Each number is 128 + 32 x the weight over its row's rms, rounded and kept within 0 to 255. Layers, rows and columns count from 0. The size above them is the row's rms in percent of the matrix's.

# layer 6 MLP up, 320x256, rms 0.122, rows 282-299, columns 128-255
size [ 89  97 104  96 100 104 102 104  96 105 100  94 105 116 108  96  95 101]
[[155 133 118 148 135 123 173 190  99  89  32 132 152 141 145 152 159 106 145  93 121 113 182 101 147 179 183  97 119  88 130 144 168 107 131  92 156  92 147 111 163 130 121 166 141 129 144 131 139  87  97 110  43 114 160 201 140 134 127 116 115 114 114 119 102 161 110 117 130 173  86 110 127 202 110 150 200 105 104 163 155 113 164 158  70 140  85 172 174 108 130 120 175 135  50  91 149  94 166 186 118 126 112 127 156 122 184  78 146  96 158  89 136 158 144  92 115 111 164 123 144  90  75 143 160 136 147 104]
 [122 116  92 105  91  83 110  89 176 127 126 126 153 120 124 141 161 134 168 109 109 110 152  94 150 127 156 162  36 130 108 146  96 117 178 147 170  97 155 155 138 137  92  45  88 187 113  72 177  85 107 102 145 221 113 135 125 153 133 131 138 116  98  95 167 135 106  95 109 165  95  88 191 156 181  95 156 180 117 163 115 154  63 124 107 136 132 184 179 139 149 100 142 123 193 152 147 105 153  85 150 159 135 102 140 156 118 143 152 156 145 107 133 128 147 117 123 171 120 109 107  99 170  95 142 128 155  65]
 [ 63 139 181 117 185  81 161 116  87  81  88 142  87 147 123 158 106 131 165  69 123 164  94 117 143 137 180 133  66 108 127 129 129 124 159 143 187 164 141 161 181 116  99 199  90 107 123 112 112 169  65 132  75  99 155 104 151 108 191 153  84 115 130 145 164 100 150 161 115 190 128  78 156 145  63 117 169 169 182 190 112 109 127 145 108 163 104 152 172 103 171 107 122  88 116 127 122 131 137  97 132  99  84 128 123 147 110 139 142 179 128  68 107 145 162  86 125  90  93 117 115  89 181 147  82  91 153 131]
 [131 145  85 141 126 115 150 167  81  45 151 117 106 119 160 135 157  75 114 157 179 100 145 101  99 128 117 113 121  84 103 160  81 124 204  82  81 112 135 109 152 104 133 110 171 144 113 226 159 103 191 128 111 174 126 102 121 121  88 165 137 139 108 193 110 139  68 114  73  80 125 109  43 161 146 140 127 116 121 165 115 120 154 122  94 140 154  96  94 128 175 118  78 105 135 148  82 134 103 171 167 102 150 174 117 113 202 120 121 137 145 122  81 102 148 147 137 169 114 116  56 152 132 132 218 143 122 162]
 [122  85  99  88 121  97 110 148 124 115 101 124 162  88 125  84  96 120 146 128 111 151 104 163 101 180 173 189 146 153 122  94 124  49 173 126 118  79 136 108  68 135 157 126 126 166 196 111 138 120  80 123 135 125 104 161 119 138 108 131 154 153 108 115 195 122 163 139 108 181 162 137 154  23 177 165 156 129 113 114 112 129  83 112 163 128 140 132 126 122 100 110 111 149 140 175 100 129  45 150 108 144 110 184 107 101  75 159 110 129 158 168 155 114 126 159 137 173 139 142 150 182  82 164  97 126  92  78]
 [ 99  84  82 121 100  71 119 110 140 175 170  87 151 174 156 134 180 139 113 163 138 164 167 111 124 196 139 149 158  81 122 171 186 179 183 107  72 147  84 143 139 142 109 125 138 149 152 162 111 133 157 113  92 100  71 172 129 134 187 112  93 118 140 120 135 168 124  92 137 139  80 145 110 152 131 143 126 102  66 120 154  90  93 124 141 142 147 122 179 134 181 145 132 144 156 123  85 142  68  99 139 131 158 149 150 100 162 161 111  49 128 141 102  89 123  86 101 128 139 156  88 112 107 133 186 117 147 126]
 [124  62 154 109 104 132 148 103 127 180 173 144 134 147 118 141 172 153 171 126 176  82  87  80  59 172 142  83 120 110 176 159 139 138 143  90 127 124 150 143  75 138  95  49 138 110  89  84 157 124 182 113 132 122 133 127 126 136 127 127 109 106 125 112 127 102 197 125 125 137 104 115 170 134 108 161 138 106 136 140  92 137 110 173  88  93 114  96 116 126  97  83 133 184 168  90 139 150  68 150 127 161 110 142 149 152 147 109 105  97 106 109 184 148 106 109 172 179 110 100 193  89 113  75 163  70 142 126]
 [ 57 154 104 159 214 122  85 147 109 145  75 173 167 143  73 129 126 108  99 149 104 118  80 149  99 117 132 118 120 144 129 141 174 120 156 188 120  47  93 125 153 117 145 135 149 129 149 171 153 187 133  87  83 162 135 113 150 111 127 145 149 116  97 144 143 123 173 122 226 116 172  87 180 160 157 137 175 121 109 106 152 152 121 133  96 135 123 168 201 189 161 186 142 135 125 111  84 100  81  96  91 134  95  63  93 124 151 123 131 113 177 104 117 187  99 151 139  78 154 108 130 181 122 116  68 122 145  54]
 [ 73 116 136 100 185 102  61 153 177 113 151 122 143 123 115 101 118 126  58  60 114 145 174  99 148 142 132 147 122 139 110 129 191 134  72 179 140 138 136  83  93 154 136 120 112 182 102 141 126 126 156 146 112 173 137 132 185 126  83 147  93 185  97 177 161 137 129  78 190 114 129  66 142 157 164  68 126  79 110 117 112 117 148 172 111 137 102 134 178 109 151 103 116 134 106  38 111 145 176 147 128 159 139  86 134 131 132 113 167 145 125  48 109 185 141  97 105 132 165 218 102 111  73 106 187 163 100  93]
 [ 95 204 127 131 142  96  67 150 161  88  69 143 129 154 189  97 114  86 146 148 190 147 100 131 135  85 168  88 155  75 142 149 125 155 150 128 143 151 137 143 137  83 147 115 115 133 189 168 144 153 132 123 148 100 135 106  83 118 159 126 120 126 108 110 128 145 148 146 131 117 162 121 177  92  84 161 104  93 161 112 136 125 158 100 158 129 170 171 144 111 176  88 134  85 187 113  63 110  74 124 129 125 125 114 145 154 150  91 110 126 203  43 153 148 134 117  80 106 118 149 113 116  78 156 164 116 135  58]
 [153 119 177 104  86 125 137 116  81 138 156 199  85 136 149 111 132 128 172  93 122 179 153 140 168 111 158 115 138 179 104 104 200 109 115 131  70 191 102 114 101 128 110 136 188 100 152 181  98 108  94 125 132 106 162  70 101 144 121 120 133 109 141 155 130 114 119 116 152  85  66 107 106 122  79  82 160  60 160 125  59 118 192 149 138 174 122 168 102 128  82  78 156 133 119 114 100 203  97 110 137 109 120 148 122  97 137 135 164 155 123 182 154 148 117  89  53  91 169 125 192 190 191 104 171 106 198 129]
 [113 168  81 105 151 156 160 102 145 129 130 149 101 113 174 136 127 142 116 118 158 151 133  98 158 128 152 101 139  88 167 110 154 143 140 174 131 148 141  96 117 109 123 127 172 123 129 180 120 102 195 125  88 225 119 136 169 130 128 111  97 177 119 125  56  66  82  77 154 145 107 216  91 172 125  89 132 108 171 155 168 144 104 105 115  88 104 198 115 173 126 138 120 127 110 148  85 120 112 140 166 197 160  80 145 111 150 141 160 123 110 139 129 113 119 116 113 125 109 131 149  90 187 162 129 118 121  88]
 [157 127 161 136 198 107 117 108 119 161 164 213 101 188 141 123  88 155 165  90 102 160 146 116 139 133 152 129 158 105 119 172 135  55 133 129 154 119 109 134  98 149 113 108 132  74 101 125 124 108 162 142 107 132 106 126 143 177 113 116 175  69  73 185 121 101 143 167 110 109 147 160  86 106 125 157 143 111 172 136 179 122 163 116 160 120  99 152 125  76 105 103 172  92 140 128 140  94  78  64 182 152 161 169 144 114 112 102 125 111 146 121  86 114 127  61 135 138  44  79 120 117 146 144 144 129 133  93]
 [ 85  95 115  93 148 195 148 153 145 142 138  98 139 131 183  68 121 128 144 127 149 173 136 109 173 164 143 163 143  79 107 139 125 176 126 181 110 138  91  89  49 124 117 174 140 126  97 158 110 125 174 130 115 186  87 211 160  95  59 164 152 133  93 100 123 113 157 102 132  95  47  81 221 167 114 126 138 152  68 148 135  88 139 124 135 149 120 187 148 119 101 142 136 152 139 144 108 150 105 213 124 112 126 178 136 144 131  60 131  71 155 105  99 133 119 128 173 141 188 136 125 136 122 119 138 169 120 114]
 [137 111 161  54 102 136 116  94 175 115 142 111 160 167 156 164 110 101 110  97 103 143 155 151 103 122 141 112 119  94 155 142  76 186 111  99 128 205 152 178 115  88  68 129  48 139 120  82 128 129 194 169 146 129 132 118 109 156 126 123 121 125 114 111 213 131  89 139 178 111 126  93 172 134 160 128 187 158 140 151 122 154 103  91 101 170 119 127 146  94 153  89 110 146 123 115 138 151 127 150 154 146 137  48 111 182 152  64 125  77 153 171 152  88 212 211 132 158 144 143 132  86 120 104 115 176 129  74]
 [102 139 158 131  79 131 140 170 140 133 144 161  91 179 135 142 229 107  49  95 171  72 128  84 135 118 129 138 111 156  96 102 114 152 146 166  89 152 125 175 150 125 165 153 167  76 157 100 111 101 105 165 142  68 115 102 141 137 151 131 105 134 131  63  81 131 151  76 199 155 150 140 146 127 191 132 145 120 199 124 151 121 106 132 165  97 171 105 171 136 173 142 187 123 119 121 115 104 135  86 157 170  91  89 118 101 116 129 147 170 139 138  97  98 103 114 134 175  84 195 125  51 108 127 128 118 116 141]
 [165 169 126 147 158 146 122 128 111 109 123 162 164  79 114 107 156 166  71 117 118 130 170 152 151  97 192 106  61  53 152 157 152 107 208 101 146  49 113 151 100 191 116  95 172 132  96  77  64 123 192 130  91 123 129 116 155 162 108 103 110 109 154  72  72 167  83 152 112 153 166 169 139 153 153 136 117 101 137  85 120 128  74 144 194 151 146 131 118  85 134 128 110 126  94 138  82 131 137 182 123 169  26 187 111 134 170 133 180 122 113 180  99  89 101 191  58 118 125 124 127  92 129 111 145  96 150 143]
 [106 125  30 168  85  77 166  93 212 120  92 148 121 115 114 138 136  81  94 154 103 118  97 102  95  99 143  79 132  74 177 116 122  82 123  60 126 184 133 187 101  75 153 115 154  69 102 143 161 129 141 190 107  89 127 127 152 171  89 114 152 128 128  82  83 161 124 134 163  78 106 142 127 134 109 155 132  94  73 179 141  94  87 141 130 116 105 110 110 155 142 119 124 154 143 164 166 140 124 128 154 106 182 180 131 132 187 151 144 136 134 125  93 129 142 105 188 130 105 151 169 103 100  92 121 119  72 118]]
# layer 6 MLP down (transposed), 320x256, rms 0.166, rows 282-299, columns 128-255
size [ 94  92 102  90 100 101 102 107  97 108  98  95 102 101  88  87  93  98]
[[113 169 119 146 179 121 105 147 133  88 119  92  90 164 118 174  99 115 144  57 118  98 140  99 117  97 142 212 169 199 104 125 101 140 137 157 147 105 112 143  78  99 195 133 175  24  92 127 123 121  79 134  96 147  98 172 169 160 103 142 111 124  96 163 157 142 161 156 125  86 100 100 138 122 176 105 104 104 130  88  94 134 136 106 129 179 129  99 124 137 120 151 129  46 124 128 125 146 147 116 111 182  70 154 119 116 107 173 156 163 185 175 110 117 150 135 181 134 167 135 143 157 148 143 124 153 118 128]
 [126 100  91  60 124 168 123  91  86 185 130 142 130  81 160  97 103 150 147 158 122 153 155 120 157 111  84  79 170 115  84 232 163 157 159 126 160 159 133 137 146 100 148 191 157 106 106 122 156 157  90 130 174 117  94 134 102 103 152 161 153  99 136 164 123 127  76  80 154 161 107 171 139 185 135 109 131 104 166 114 125 139 138 163 147  92 127 124  95 171 123 170 124 128  90 117 128 152 149 133 111  72 101 107  82 102  97 105 151 130 124  98 204  68 151 137  96 120 128 131  85 105  99 151 125 135 116 119]
 [138 179  81 161 130 169  84 149 137 132 138 174  90 109 132 144 137 138 129  87  92  86 148 157 130  93 101 100  92 119 107 138 133  74 136 164 129 106 138 156 156 140 142 132 135 169 110 158 148  94 127 133  60 157 151 164 109 186 126 138  68 122 199 157 135 154  67 132 131  90  94 138 120 156 121 122 153  41  65  90 123 125 171  98 118 112 145  98 188 128  91 143  99  69  59  86 130  93 140 125 125 144 139 126 105 106 177 116 116  95  86 121 164 146 167 150 151 137  95 117  75 133 128 104 137 117  79  54]
 [181 124 126 107 154 139  99 161 114 139 126 141 104 125 141 151 158 133 138 170  98 180 171 137 113  84  96 130 125 123 147 111 164  57 106 160 135 138 134 138 135 150 139  59 165  75 113  93  67 140 105  89 188 124 154 137 142 161  95 120 119 119 157 168 106 157 173 141 109 177 159 114 196  74 153  56 137 120 190 103 106 127 156 192 149 134 112 148 138 154 131  98  95 153 140 137 111  97 121 144 190 102 156 103 119 138 202  71  81  95 142 120  78  85  42 175  84 103 131 124 164 101 134 169 169 124 129 128]
 [ 96 140 104 152 115 130 140 195 128 177 151 153 182 131 133 128 129 141 114 131 190 123 135 167 105 161 162 148 129  80  62 114 163 142 154 127  93 143 158 204 142  82 134 170 156 116 171 169 118 142 152 129 178 136 185  99  96 100 151 147  70 204 146 114 110 142  94 126 106 129 118  81 107  82  72  99  94 129 143 164  74 139 142 158 201 124 131 151 160 102 126 137  66 162 116 131 158  86  92 146 176 134 146 123 129 149 127 132 158  92 192 101  98  97 121 138 167 148 169 130  91 113 103 110  94 147 106  84]
 [114 144 149 164  81 114 133 168 230 126 110 110 157 128 205 185 133 127  84 149 114 111 169 119 101 150 120 110 148 139 149 129 146  63 132 126 189 116 101 137 162 147 114 164 140 100  87 116 172 108 114  98 127 119 146 158  91 128 112 111 182 161  87  97 117 139 162  94 111 143 111 150  71 104 126 149 163 139 183 169  67 138 182  87 150 153  97  89 108  51 126 117 106 128 150 145 113 159  61 117 146 164 159  58 166 102 102 115  96 138 128 152 133  69 123  96 118 146 152 176 125 105 143 135 112 139 143 139]
 [156  90  95 156 156 155 128 138 140  82 113 135  84 182 104 134 155 168  63 135 129 134 158 132 136 114 136 151 108 108 233 130 145  48 114 171  82 112 133 133  90 131 200  95 125 161 154 108 118 103 170 124  99 136 128  91 151 122 133 126 153 180 138 131 139  91 127 145  64 127 119 115 146 121 113 155  88  94 137 145 165 117 125 113  95 140 130 141 124 138 111  90 185 108 146 113 108  93 130 154 170 119  82 100 192 112 123 139  57 128  77 169 104 141 143 121 108 103 125 102  99 150 114 103 112  85 108  86]
 [144  75 136 140 179 146  99 104 111 135 146 124 122 176 122 118 155  97  88 123 133 134 121 173 154  70 117 101 122  64 144 139 186 125 116 135  18 155 147 164  86 112 123 126 138  94 127 108 103 116 144 176  67 138 154 192 127 151  90 125 114 155  95 113 145 182 142 145 104 140 114 137 183 152 139 112 148 132 106 130 113 111 136 198 179 177  97 150 143 156 114 141 181 169  94 167 149 140 118 120 120 139 119 117  85 161 111 141 125 142 165 162  63 181 147 133 137  83 106 123 165 120 107 138 142 129 145 113]
 [112 141  53 138 113 114 178 162  99 141 113 102 149 134 138 152  87  96 149 139  94  71 173 153 138 150 149 174 136 199 172 110 139 126 132  76 198  70 146 148 125 136 123 196 147 119 182 126  80 111 113 126  93  99 123 150 161 116 113 130 131 158 154 105  58 165 143 153 152  78 122 124 138  98 142 172 147 128 132 146 158 135 106 164 159 129 150 142 144  85 112 130 198 137 139 104 128 106  35 167 137  95 149  86 115  97 132  97 111 158 123 111 116 137 160  81 107 130 155 166  97 100 128 161 147 164 103 146]
 [155 107  53 167 138 120 149 111 145  78  90 183 126  65  95  93 130 110 150 135  85 150 137 113  95 142 152  87 153 182 159 160 100 110 135 175 119 141 123 173  77 105  63  86  99 168 170  97 119 122 133 190 124 179 153 123 110 136 126 140 112 195 152 188 153 126 151 164 136 161 109 197 156  95 148 114 107 113 150  95  96 148 135 168 103 135 173 145 144  63 166 117 101 108 153 132 151  82 162 110 126 151 126  77 109 134  96 123 161 109 154 151  72 115 115 135 116  96  90 114 178 139 126 143 140 109 103 116]
 [124  96 145 141 166  74 119 223  76 129 154 143 189 122 175 124  90 139 169 105 137 163 117  68 136 108 178 104 106  91 130 144 156 121 150 163 163 167 115 100 121 116  78 118 113 133 168 137 173 147 107 158 147 156 162 105 124 126 143 167 141 170 163  99 138 124  97 100 154 108 107  81 219 126 133 223 168 112 141 142 109 104 103 193 119 162 181 112 132 109 151 150 137 159  68 140  44 107 151 131 132  94 132 175  82 130 177 130  72 126 115 130 150 137  91 107 113 138 127 147 164 118 129 124 156 148 170  61]
 [140 156 141 137 123 108 109 138 113 144 105  84 142 114 155 110 128 153 161  88 135  96 152 161 123 185  87 156  54 105 123 181  77 154 187  90 162 134  70 139 110 102 145 128 151 149  87  77  93 140  98  80 158 134  52  87 172 125 144 180 178 170 109 179 134 180 147  99 107 133 144  80 148 103  64 174 105 130 177 127 120 178 134 134 170 100  96 120  50  79 114 142 175 155 127 141 159  79 118 107 115 131 124 106  76 112 158 128 122  93 143 145  36 142 104 188 127  78 207 151  96 196 129 124 103 141 130 107]
 [149 127  91 170 155 174 144 162 135 137  98 173 161  93 136 134 156 109 105 116 184 108 166 137 126  95 135 146 123 164 119 128 115 219 123  76 107 155 143 128 161 113  85 115 139 141 149  96 160 136 144 209 112 123 113 124 148  73 110 157 116  99  96 125 170 108 115 151 169 139  54 117 130 191 122 175  78 122 101 138 147  99  78  95  73 120 114 168 135 166 134  99 138 119 127 144 162 187 151 119 153  62 109 156 101 139 145  75 131 148 152  89 143 121 158 103 150  97  81  98 133  82 107 178 192 126 138 134]
 [102 143 117  74 109 163 142 156 121 103 138 127 124  73  95 133 132 122 147 100 211  91 132 155 157 139 149 125 156  97  72 124 150 172 134 139 105 155 146  85 130  68 115 161  95 119 162 176 153 116 169 138 139  90  38 144 144  82 149 172 146 168 129 130  24 132  62  89 151 128 126 118  59 140 122 128 144 148 157  59 130  95 121 149 103 126  91 104 122 119 177 105 143 187 158 122 148  99 114 135 105 174 109 147  99 136 112  86 148 107 203  97  56 111 173 108  88 156 155 180 112 127 174 100  95 139 151 109]
 [104 175 102 103  70 111 163 101 138 134 140 142 106 166 159 159  94  94 163  76 126 153 156 144 129 217 164 132 139  62 155 113  45 147 158 101 109 167 126 158 105 152 161 112 166 144  79  97 179 149 164 160 130 123  84 114 122 105 152 123 128 179 143 126  98 129 108 128 162 123 119 143 132 174 156 128 132 152 150 133 137 137  78  95  60 150 140  74 120  81 172 140 112 134 106 114 114 170 138 173 114  98 146 129 120  93 148 115 130 112 156 120 238 118 162 164  74 105  76  82 108 135 135 136 117 149 142 136]
 [185 112 106  96 172 139 163  45 145 113 157 130 112  79 120 115 151  65 201 143  77 116 108 180 158 150 127 155 154  80 147 145  99 131 107 116 113  69  65 135  50 183 134 139  99 167 127 117 128 165  65  94 115 225  94 122 140 128  85  83 125 117 103 159 144 137 115 126 113 122 144 109 182 110  92 124  80 136 107 131  80 144 137 129  97 112 162 162  87  98 133  80 134 136  85 110 157 153 114 133 124 129 163 131 151  43 134 111 128 140 120 146 252 108 131 161 143 160  99 117 166 162 114 148 113 158 120 136]
 [135  94  95 133 179 119 138 143 181 154 149 154 119 164 142 145 160 122 144 190 132  93 139 137 151 105 146 141 155  41 102 101 119 183 193 161 150 147 145 153 137 125 134 132 101 127 126  68 141  80 166 111 120 174 161 159 115 120 143  82  93 158  91  99 110 153 160 151 103 122 137 121 177 119  82 155 109 132 130 114 164  90 213 101 106 151 169 137 132 132  92  94  86 138  78 110  86  68 118 156 150 146 142  88 127  99  89  99 149 197 153 100 129 142 133 119 186 157  73  74 112  60 156 152 165 174  90 106]
 [148 147  26  94 128  83 136 192 119 162  97 133 106 148 113 115 149 158  92 185 148 137 108 154 141 164 113  97  92 126 141 134 153  92 139 156 100 130 121 158 112  82 177 130 108 125 107 150 113 114 114 139 114 147 214 140 136 134 122 150 159 151 110  95 124 131 127  93 184 118 170 136  99  91  90 158 150  67  82 135 123 114 159 154 116 115 118 136  66 187 112 116 169 176  90 136 118 121 116 120 118  98 108 129 128 140 104 127 131 108 190  98 113  88 125 140 163 131 164 144 132 154 128 162  73 124 169 136]]
# layer 6 MLP gate, 320x256, rms 0.113, rows 283-300, columns 128-255
size [101 103  95  99 101 101 103  96 107 100  95 106 114  86  98  98  98  89]
[[134 163  75 158 171 143  79 126 132 122 164 127  92 143 110  98 134 102 141 174  75 134 151 135  93 126  83 130 136 213 149  74 136 137 152 116 163 123  98 122 133  71  95 125 152 113 143 123 145 151  85 103 105 120 188 119 147 175 153 105 105 156 150 104 179 127 154 131 103 121 134 122 155  72 133 154 142 183 135 108 104 146  87 111 126 127  93 144  78 120 104 108 151 116  73 126  91 152 186 137 136 161 150 206 137 130 117 136 121 170 123 108 121 115 163 161 208 103 143 101  94 171 107 103  93 135 137 179]
 [121 156 108 127  96 146 133 109  97 111  86 168 114  79 112 175  91 126 125 182 123 138 132 130 166 103 157 179 125 164 149 100 162  55  64 195 122 155 152 109 164 121 158 113  73 166  62 186 129 108 171 163 151 136 194 205 133 113  73 104 180  80 150 135  91 143 162 145  98 146 106 115 153 139 141  99 130  81  89 115 177 126 111 129 100  93  67  94 122 139  84  92 117 176 181 128  82 127 104 125 142 129  73 153 110 142 102 115 174 208 138 172 114 129 122 145 136 161 158 115 131 123 164 146  94 121 121 188]
 [176  94 160 100 131 173 142 170 138 115 161 160 158  93 143 143 150 201 128 139 114 126 152  86  67  95 108 176 153 123 129  85 145  99  79 177 136 121 170 130 174 163 153 127 178 149 118 131  66 123 103 184 120  83 134  92  80 105 163 140  89 134 157 126 143 120 107 153 142 155 162 131 109 122 145 131 159  88  71 110 188  98 155  95 139 100 113  58 113 154 197 132 103 145  63 122 175 136 158 121 112 176  98 118 121 138  99 148 156 123 162  75 140  77 170 129 155 165 107 136 121 110 102  82 154 117 140 191]
 [103  97 113 173 128  69 123  82 161 110 102 112 148 163 178  74 134 127 143  74 133  88 201 115 125 122 116  57 107 155 142 128 172 160 124  84 101 136 203  70 138 178  78 106 131 162 162 109 142 153 126 184  98 139 168 134 115 105 126 187 102 151  90  95 116  95 109 170 103 133 102  99  94 101 153 161  93 116  87 130 153 119 139 103 195 131  49 178 173 144  98 130 154 149  87 150 196  87 123 172 152 131 163 162 148 127 147 114 148 121 185 112 101 105 128 164 119 182 128 164 179 140 131  94 172 152 137 115]
 [162  85 135 162 211 122  93 140 147 130  90 137 146 122 135 112 130 155 183 137 142 116 176  95 126  96 140 156 152  81 220  81 139 142 116  90 156 137 109 161 165 114 154 136 158 102 146 138 135  88 228 147 102 136 102 135 165 168 122 128 129 161 117  84  54 143 115 103 144 136  84 159 125 101 128  95 123 146 165  86 125 195  86 133 132 155  62 143 137 161 169 127 122 126 157 114  79 136  83 166 142 124 129  94 145 129 136 172 156 146 152 143 103 118  59 118 133 202 149 122 125  99 129 161 137 107 124 151]
 [ 89 215 163 144  92 168 125 131  88 111 147 138 115 153 131 136 114 174 153 121 118 140 116 101 170 123  98 180 140 118 113  85 185 149 116 144  73 160 157  74 151 165 142 161  57 116 123 142 109 137 107  61 113 150 116 130  45 160 159 158 176  95 142 128 110 157  75 152 112 117  96 149 140  73 155  91 101  95  77  93 112 116 173 217 154 159 152 140 141 109  65 166 150 147 114  60 160 146  94 146 130 146  31 180  96  47 139 146 159 153 114 161 130  70 112 100 180 156 103 145 154 179  91 129 131 113 123 139]
 [116 141 148 163 150 141 181 152 146 105 162 169 184  95 138 117 127  59 129 162 218 145  72 140 140 131  62 129 134 155 139 151 104  46 114  66  88 147 169 102 133 128 111 107 153  96  82 129 123 214 119 133 131 167 166 159 111 108  75 123  91 106 114 115 138 148 150 141  75  81 123 135 204 139 152 195  65  93 137 165  62 115 174 199 147 148 120  88  84 187  92 131 100 193 102 100 132 150 151 128 204 164 101 154  93 105  98  93  91 128 167 151 153 124 122 145 152 114 111  74 109 134  89 128 120 122  66 104]
 [126 102 144 105 110  71 140  83 106 148 148 160  79 103 117 112 132 176 123 112 119 135 165 131 126 110 126 168  88 171 133 109 182 136 171 146 163 154 142 149 118 171 138 207 141 156 135 134 149 158 136  61 110 160 155 155 153 154 109 132 124 107 197 160  85 153 155  96 117 121  82 100 178  90 110 113  78  92 114 126 150 162 121 120 158 149 106 127 118  94  73 151  54 163 194 122 106 128 130 145  68 135 155 171  90 133  93 163 117 130 118 162 121  97 119 140 104  70 167 121 103 118 126 150 128 124 116  96]
 [139 169 122 107 129 102 119 114 143  83 154 170 140  55 100 137  77 100 148 136 153 137 122 113 133  80 112 111  81  86 122 149 125  91 126  98 189 106 167 130 110  71 151  94 136 144 136 182 154 114 224 112 150 175 150 178 156  87 131 114 137 166 123 142 120 122  83 142 118 161 161 183 122  91 130 124 191  89 124 199 177  83  77 113 125 138 138  90 143 111 120  87  94  98 192 150 111 102 152 165 123 183 185 123 155  89 148 162 149 124 175 121  54 112 155 155 156  64 138 167 102 116 152 126 166 170 143 107]
 [187 146 131 121  76 127  74 129 122 124 138  70 123 142 138  88 152  85 112 150 134 112  87 102 135 154  83  94 152 149 104 125 124 169 133 134  95 124 193 125 178 130 107 131 123 113 162 207 135 146  95 161 145 121  84 145 168 137 131 129 121 161 147 134 186 157 148 158  98  69 169  70  75 152 181 143 153 194  96 167 150 125  77 131  94 156 121 150  96 150 113  90 113  84 142 173 144 150  85 169 102 103 134 101 160 136 125  88 121 193 104 137 113 166 102 184 130 169  89  92  74 104 157  96  72 115 157 157]
 [170 124 146 120 100  70 115 134 128 163 117 127 167 108 113 121 112 142 142 106 148 101 134 173 168 121 110 211  95 141 156 109  85  97  80 137 152 159 127  98  70 128 120 109 133 162 122 132  72 141 103  53 195 105 124 129 159 155  76  84 114 174  63 156 172 161  93 122  81 105 160  95 160 130 127  97 155 139 176 154  90 141 162 111  86 118  94 134 144  96 140 135 120 153 142 152 146 107 152 111 111 161 130 131  84 123 146 115 117 102 115 142 156 174 100 199 147  67 135 176  75 166  88 155 105 126 120 131]
 [177 161 136  53 145 149  97 116  89 147 155  87 132  95 114 116 188  81  82 113 126  62 101 185 135 155  94 157 108 140  82 116 126 120 155  98 122 154 129  55 132 106 129 176 116 137 136  96 158 134 104  53 130  99 157 166 103 173 114 156 137 177 131 135 138 185 165 119 195 154 135 149 130 105 152 113 181 175 141  96 110 149 155 101 157 146  84 100 108  73  86 172 157 124 141 109  88 179 104 151 132 162 136 163 117 141 108 139 127 119 116 147 120 161 151 114 111 136  78 161  98 157 115 110  78 153 111 109]
 [170 132  95 142 142 104 148 109 127 105  72 139 102 111 189  72 143 158  79  72 124  99 167 122 105 110  88 121  60 137 121  65 125 159  66 137 150 146 108 113 143 155 175  61 200 181 132 160 149 107 121  99 120 205 137  56 104 184 187  53 134 102  90 148 162  76  76 115  87 225 116 147 141 138 176 117 128 119 142  85 171 135 101 158 142 128 125 104 136 129 160 189 120 115  86 112  97 132 101  92 117 122 136 114 160 158 146 110 160 138 141 157 150 140 138 133 121 131 112 156  97 102  96 117 158 101 133 145]
 [144 148 111  61  94 149 174 112 126 178 128 168 115 126 115 124 138 103 163 102 113 161 159 127 162  94 122 139 112 112 189  97 102  84 131 121  92 144 197 165 152 132  73 101 166 114 119 121 174 142 166 149  93 138  46  88 164  93 136 209 156 124 172 102 150 134 125 115  86  96 151 165  69 170 182 136 112 204 136 141  88 149 136  73  95 119 145  91 140 134 168  98  77 131  51 134 114 107 142 132 137  73 118  81  98 169 153 107 199 144 117 166 153 123 182 179  89 117 168 119 102 132 156  97  97 168 121 113]
 [156 105 131 100 132 126  89 127 113 106 102  97 153  99  57 171 186 150 129 104 121  83 126 135 110 134  93 159 162 180 135 112 165  92 124 139 142 150 101 144 132  96 153 101 120 139  88 122  91 134 115 184  97 110 114 111 121 146 148 140 108 183 114 166  91 167 109  80 133  58 132 152 152 123 142 141 152 106 122 142 144 139 103 156 102 195 141  50  73 113 133 119  74  87 145 147 116  96 157 151 121 164 163 146  91 127 135 126 144 139  87 189 153 122  94 124 105 133  87  95 124 112 179  97 109 143  19 161]
 [102  96 127  89 123 123 158 155 146 129  90 160 152 122 144 143 174 167 135 201 118 220 101 127 147  97 133 162 137 125 185 104 157 163 107 201 103 123 139 110 147 113 153 112 107 133 167 126  97 128  99 136 136 115 129 103 123 161 181 141 139  98 110  79 144 151 111 147 153 114 183 125 178 121 150  88 126 120 122 150 161 115 123 154 106  91 110 108 163 148  72 119  64  96 112 151 138 132 113 113  95 188 114 186  77 100 162 124 199 106 105 140  91 126 120 143 117 103  62 140 137 136 124 134 137  79 110 101]
 [154 100 185 133  89 140 141 117 185 170 145 214 102  91 128  62 123 130 142 121 129 177 164 119 157 189 155 157 150 101 113 157  57 121 145 136 125 151 116  70 131 132 107 135  75 160 115 112  72 115 115 153 138 104 140 112  85 143  88 138 172  76 151 146 163 119 113 145  84 134 154 157 147  86  88 136 168 125 136 142 131 112  99 137 164 129  96 133  95 101 116 142 104 149  85 113 195 160 146   0 105 102 134 126 102 162 137 122 173 163 172 147 104 106  97 126 108 176 123 135 111  85 133 129 122 128 164 148]
 [153 132 121 142  93 135 104 143 190 114 118  95 165 127 126 139 140 183  61 121 161 125 118 119 108 111 139 177 171 109 105 137 110  82 158  81 127 162 152  92 128 130 134  92  69 101 150  58 160 173 180 152 108 208 113 132 124  29 137 125 105  75 135 127 107 171 124 169  77 115 174  88 148 173  82 158 136 102 101 119 124  67 193 136 143 108 152 176 156 118 150 132 210 163 129 128 115 146 129  87 156 123  59 177 141 139  91 138  88 122 133 157  76 139 117 104 134 100 130 171 156 151 109 158 133  91  95 145]]